config.toml
d_model = 64
n_head = 2
head_dim = 32
vocab_size = 6090
positions = "rope"
rope_fraction = 0.25
init = "normal"
init_std_qkv = 0.0584
init_std_up = 0.0835
weight_decay = 0.0
schedule = "wsd"
Each number is 128 + 32 x the weight over the matrix's rms, rounded and kept within 0 to 255. Layers, rows and columns count from 0.

# layer 11 MLP up, 192x64, rms 0.0831, rows 42-58, columns 0-63
[[180 145 124 133 119 165 139 139 215 127 136 120 128 157 101  42 159 132 112 133 183 143 104 118 130  63 160 161 103 137 153  68 116 191  74  96 120 175 100 126 129 182 190 190  66 142 158 144 133 100 128  79 134  99 148 111 139  97 138 174 118 120 154 144]
 [158 132  74 104 149 136 111  94 171 123 172 132  84 163 146  87 136 146 166 149 121 136 135 130 115 164 133 117 155 102 133  97  75 146  88 156 129 103 153 141 159 111  69 130 111 192 150 167 171 117  96 136 131 134 137 147  86  77 148  98 162 170 154 100]
 [128  74 102  99  69  70  83 120 109  99 137 115 185 125 101  95 141 160 140 139 121 137 174 105 135 150 181 134 102 187 134 114 117  96 127 169 121 160 158 127 105  80 168 148  84  59 152 171 160 122 199 112  95  95 116 144 108 148 119 110 186 101 115 137]
 [146 155 122 153 184 182 152 156 146 180  52  80 167 129 188 113 110 114 106  94 154  80 182  98 150 122 164 164 156  68 109  97 154 111 101 128 135 131  99 108 108 135 130  87 174 142  86 107 125 113 185 200 135 131  94 125 135 140 112 141 175 135  89 107]
 [108  96 102 126  80 158 124 121 188 160 174 143 177  92 112 122  97  80 132 150 182  62 128 103 132  68  80  99 137 150 142 118 125 160 128 150 183 179 114 166 117 132 182 105 150 111  85 155  82 124 127 126  99 135  93 129 172  96 135 102  71 133 198 117]
 [141  70 139  84 120 125 124 150 131  94 163 154 114 101 125 100 101 134 110  70 127  94 134  98 131 136 179 124 118 118 109 114 146  77 103 139 165 101 111 147  64  81 171 145  94 125 126 163 102  67 165 154 100 144 121 134 100 120 128 138 124 118 153 132]
 [144 114 137  99 137 145 162 168 170 158  94 104 110  95 109 184 106 100 132  87 127 116  96 102 111 187 121 132  80 142 159 166 177 160 148 145  83 147 182 169 138 112 241 138 182 123 126 176 117 126 146  93 110 103  60 161  46 154 165  95 108  61  97 155]
 [171  90 120 130 147 139 167  79 132 130 122  69 148 121 156 170 104 127 114 106 133 113 168  66 135 124 154 123 132 138 136 130 113 139 102 135  76 143 140 163 179 139 143 117 146 125  87 180  98  80 161  87 123 136 130 150 105 119 192 129  78  99 130 109]
 [ 78 166 118 156 150 105 110 149 171 179 191 134 139  70 138 135 177 130 103 131 129 100 227 105  85 171 126 118 115 142 118 138  99 137 164 138  92 130  99  86 148 112 140 139  67 179 141 114 118 139  66 139 144 150 159 168 158 166 155 132 111 146 167 163]
 [102 154 109 147 104 124  89  93  87 177 108 103 153 130 140 152 123 126 110 124 145 105 148 153 158 109 143 156 127 110 181  93  62 128 150  92 138 148 144 154 173 145 109 160 166 158 125 146 120  81 104 135 125 121 132 100 126 116 126  95 115 105 144 159]
 [173 125 177 107  71 117  91 127  85  96 211 134  74  92  60 131 114 122  91 160  81 189 102 139 141 152 173 126 130 107 120  98 116 128 183 180 137 130  70  88  91 175  78 169 175  97 114 119 141 180 152 105 128 174 182 130 170 110 132 137 111 108 145 183]
 [112 127 105 142 117 159 111 181 125 176 130  97 190 195 105 122 144 118 141 101  81 120 168 115 123 145 188 147  69  98 126 109 110 129 127  64 134 114 164 144 113 116  78 107 143 105 150 145 124 106 134 168 114  98 162 153 107  99 109  83 121 113  90 109]
 [ 63 118 106 116  97 142 131  93  85 121 127 144 141  96 113 145 156 151 102 167 123 153 156 146 174 122 161 130 138 154 201 118 147 147 161 104 173 146 165 111 146 183 126 114 144 157 128 139  87 144  81 152 156 148 133 105 139  70 125 203 106 159 138 112]
 [132 130 150 124 200 113 170 158 132 185 102 144 170 156 114 166 117 165  96  74 194  77 175 135  71  89 126  96 108 145 195 160 126 159 173 153 157 127 114 145 214  88  95 163 104 175 149 102  98 117 122 123 164 138 166 116 132 108 106  90 122 113 112 137]
 [171  97 126 131 122  71  90 107 176 146  94 127 156 171 164  41 111 126 132 115 115 142 125 147 144 140 116 151 122 103 146 143 126 111  89  94 131 192 163  98 154 117  85 100 102 157  89 123 104 126 128 186  77 150 135 105 187 116  86 122 158 155 176  98]
 [ 97 158 169 130 125 157 141 142  80 134 161 155 163 131 150 156 153 129 160 127 131 171  97 165 140 125 147 138 112 145 128  89 106  48 170 158 109 171 189 150 121 154 188 102 149 126 141 111 118  39 130 175 156  89 163 147 107 175  64  95  68 122 159 130]
 [181 106  80 128 109  90 156 117  51 126 137 114 165  96 152 134  93 108 158 101 111 127 113 177  98 108  96 108 200 114 119 174 115 150  95 107 166 120  84 147 110 151 130 126 191 116  99 164 117 107 107 164 168  97 159 120 151 134 117 117  95 175  95 110]]
# layer 11 MLP down (transposed), 192x64, rms 0.0839, rows 42-57, columns 0-63
[[111 163 138 117 118 150  87 154 227 143  75 102 109 170 131 109 172 137  56 143  64 112 121 172  72 120 143 184 106 152 116 105 154  94 144 113  88 152 106 125 112 161 131 212  76 113 168 115 146 158 127 114 129 120 125 116 132 123 131 136  72 152 154 161]
 [175 161 109 144 132 147 164 134  87 112 149 111 147 142 149 144  93 105 130 139 138 146  98 145 140 129  65 121  96 101 171 153 146  99  85  87  87 103 134 137  50  85 114 119 168 142 111  66  96 125 193 102 126 133 116 135 165 157  83 140 132 134  98 149]
 [120  59 119 143  63  77 201 158 188  53 149  98 114 105 140 121 174 114  56  75 140 130 176 140  97 132 112 150 114  94 180 166  79 109 153 187 143 163 113 144 109 174 209 148 122 129 129 119 131 104 153 151  73  90 138 159 139 113 112  74 103 139 123 146]
 [115 151 109  88 171 184 185 139 155 146  94  66 155 147 135 138 109 212 160  92 224 109 122  96 124 133 124 126  79 122 160  69 148 138  88 152  65 148 131 115 155 122 107 133 145 121  90 116 177 124 141 158 161 151  97 124 128 137 173 213 148 135  64 121]
 [116 129 115 118  98 165 131 125 104 126 110 122 107 157 117 154 106 150  84 169 137 192 144 142 183 109  88 144 158 149 128 146 145 116 105 152 149  98 134 132 149 133  65 206 161 155  52 186 167 127 117 123  99 122  78 204 193 164 138  76  78 159 166 166]
 [133 154 114 140 115 119  89 153 115 154 116 124 125 150  93 144  68 123 165  81  62 115  96  89 107 157 122 124  99 120 152 193 168 138 139 135 127 129 144 120 147  95 139 122 139 108 151 132  98 125 158  78 115 111  65 146 121 148  94 123 115 177  80  77]
 [150 159 142  84 100 119 137 124  98 135  91 115  89 129 104 138 109 132 116  88 162 146 182 125 123 213  84 136  81 130 147 190 186 149 178 136 114  84 159 209 127 122 201 152 134 150 172 116 125 142 158  94 134 131 102 204 123 103 134 151  82 108 141 184]
 [126 164 143 148  85 141 113 227 222 146 148 105 153  94 203 161 169 165 137 122 149  99 153 136 164  73 126 101 126 169  94 108 101 120 103 149 134 146 157 109 132 168 107 155 132 133 141 141 153 146 152  93 105  96 159 117 131 136 105 169 115 132 133 198]
 [123 148 117 138  75  68 156 168  75 102  98 131 159 126 137 137 150 115 112 169 148 125 193 121 110 125 120 104 103 131  87  96 113 135 147 100 152 124 172 180 115  94 143 127 143 114 139 196 181 128  85 104 168 170 186 181 130  88 128  62 122  63 147 194]
 [128 145 145 101 187 120 138 177 144 173 110 121 116 103 187  82 161 127 119 127 147 121 127 149 193  94 139 143  96 115 199 105 119 114  94 135 161 140 123 180  89 160  95 137 154  72 147  96  95 100 138 139 144 158 103 116 155 159 143 130 137 168 130 151]
 [136 131  90 161 141 134 161 172 138  66  70 122 130 177 218  95 112  86  97 154 121 141 118 145 189  99  54 163 128 137 100 135 104 167 182 139 109 131 125 114 153 110 104 145 150 134  85 127  97 104 119 145  88  91 113  94 113 141  59  88 196 148 118 192]
 [143 193 100 141 130 139 147  85 187 147 115 125 120 110  99 153 121 119 121 186 130 148  88 140 120  91  95  90 140 139 166 160 144 190 107 145 106 126  98  86 120 107  73 144 121 112 158 156  97 114 175 121 149 162 156 189 100 115 113 178 126 150 164 124]
 [ 78 134 142 109 152 143  75  98  80 158 113 136 109  99 128 111 147 148 103 155 155 145 157 149 229  82 113 129 116  95 127 184 139 173 121 118 162  74 116 144 148  75 127  53 122  97 125  87 144 103 117  62 110 136 153 143 138 119 140 102 166 149 128  86]
 [ 94 182 165  88  81  65 154  95 146 127 110 167 126 121 103 154 185 136 151 141  66 113 104  86 110 129 136 166  92 170  85 146 113 196 171 133 149 131 188 114 104 137 188 174 124 131 162  97 179 141 113 166  71 146 131 121 152 167 140 144 134 150 125 132]
 [119 124  83 112 165  66 127 138 103 149  98 123 107 171 158  89  92  96  74 131 140 186 158 121  99 146 142 162 100 164 172 153 200  72 119 139 125 158 164 127 168  98  76 154  78 137 122 152 111  95 119 138 113 150 113 100 103 156 138 106 122 127 119  73]
 [ 96 117 163 124 190 142 163 141 138 144 124 127 156 154 145  81 157 161 198 119 171  69 152  71 170  80 101 127 143 158  79 119 122  96  85 171 104 115 108 146 119 194  91  94 146 116 110 120  76  91 123 176 130  89  81 119 139 114 123 119 121 163 128  75]]
# layer 11 MLP gate, 192x64, rms 0.0831, rows 43-58, columns 0-63
[[169 147  83 115 111 153 133 116 133 161 130 144  82 109 134 115  76 107 101  63 152 121 101 171 146 184 123 106 137 132 124  93 106 158  87 137 105 124 118 196 126 104 162 110 159 150  93 169 140 123  93 138 133 110 105 140 167 105 104 149 153 136 129 115]
 [106 168 145 162 175 166 138 130 139 118 123  24  91 139  90 122 110  76 151 109 127  70 179 117 133 124  97 125  92  84 105  92 117 159 111 129  75  96 120 100 113 140  64 169 146 135  91 110 130 157 176 115  81 163 215 135 110 145  66 135 152 181 126 132]
 [162 125  91 176  92 159 155 170 159 138 131 135 106 178 158 184 157 162 151  81 140 136 161  58  88 146 114 109 103 164 156 118 156 161 120 189 118 166 154 131 173 118 119  95  93 161 131 124 115 188  92 134 103 112 143  87 171 167 165 113 165 137 147 185]
 [141 176 126 146  46 105 107  90 149 182 144 102 137 126 195 154 126 159 105 154 139  83 154 163 156 168 122 151 106 120 150 131 108 184 128 110 148 180 121 176 101 187  97 105 100 109 103 215 166 142  87 143  77 120 171 148 120  92 106 153 144 101 126 175]
 [ 95 112  86 145 136 152 158 107 115 111 149 158 103 147 157 144 114 170 145 118 126 162 101 134 141  67 116 159 135 135  74 165 133 148 114 144 104 113 107 163  91 128  47 107  83 152 124 133 124 140 115 167 110  76 113 167 140 169 119 115 165 125 119 143]
 [138 181 135  85 163 208 169 112 176 143  67 126 122 144 124 129 153 107 127 112 111  58 121  89 126 132  74 164 184 165 189 155 140 174 140  90  90 148 164  83 171 143  97 148 132 112  98 107 164 115 132 167 130 134 173 121 154 116 151 143 131 154 140 138]
 [123 108 104 194 137 130 133 163 191 174 140 144 134 127 105  90  90 103 106 150  68  81 108 126 137 146 179 125 129 121 163 191 113 147 135 127 126 185 116 165 117  93 119 118  95 119 152 136 114  99 124 142 152 151 157 129 148 100 170  99 149 101  55 137]
 [145 125 133 109 150 107 144 137 158 109  81  43 116 110 122  99 126 184 149  84 134 107 230 112  96 181 133 156 135  95 143 151 150 113 102 128 109 191 166 119  85 128 116 194 117 149 110 184 161 198 140  93 111  78 136 181 137 138  88 142 157 171 137 107]
 [132 159 113  64 132 132 106 135 134 115 104 132 155 100 124 146  99 183 182 137 112 143 113 162 142 152 168 118 163 160  98  92 124 117 113 131 135 173 171 127 131 130 187 104  99 162 116 105 117 204 140 181 128  87 143 143  97 150 106 112 195 169 115 104]
 [101 125 147 119 180 130  96  54 131 128 129 129 172 125 173 180 194 145 173  76 185 141 130 121 117 135 111 169 154 212 116 147 161 161 102 188 116 101 132 224 134  68 224 255  81 158 146 133  90 195 158 108 152  71 181 141 127 193  91 106 178 130  58 176]
 [126 163  97 112 152 161 138  82 114 131 149 189  31  98 157 129 122 144 146 143 135 112  85 106  41 148  76 123 182 141 136 174 173 133 113 136 135  97 101 124  88 112  69 130 109 140  90 169 135 133 111 120 119 143  97 182 156 187 108 144 147 175 188 121]
 [109 170 168 142 122 106 108 150 135 125  97 120 139 216 170 127  73 131 181 169 117  87 144 146  80  94  88 122 134  61 117 144 152 129 109 134 139 163  99 137  60 101 162 159  84 153  74  80 190 156 115 128 132 125 175 140 122 158  84  94 134  93 142 129]
 [134 133 155 138 130 171 113 142 107 173  91 104 178  98 134 117 113 144 106 102 138 117 162  95 146 170 171 104  71  92 160 137 163  86 137 117 132 129  73 151 100 130  91 100  92 160 138 141 117  80 139 134 105 146 129 178  61 136 141  91 161 144  70 131]
 [123 167 125 101 142 137  83 150 146 108 103 114 109 182  96 118 118 170 176 135 112 156 117  87  88 155 140 113 120 124  89  64 168 157 118 100 124 171 156 172 152 160 143 153  98 149  78 139 110 126  73 138 178 172 102 132 138 170 164 134  76 155 142 130]
 [143  94 135 110 137 112  86 133 123 107  79 122 119 129 153 127  75 190 170 132 107 168  97 145 129 195 144 165 148  82 163 143 103 111 207 168 127 183 170  98 123  86 123 129 117 160 123 199 108 154 136 148 159 138 133 104 157 177 125 159  96 146 109 161]
 [147 108 123 113 131 158 122 114 136 135  96 121  94 143  35 111 141  82 124 133 134 111 164  78 169 150 181 175 141 117 132  83 141 154 163 212  78 135 138 109 134 117 115 148 129 114 130 158 104 155 147 142 110 105 184 122  76  92 144  98 152 112 179 125]]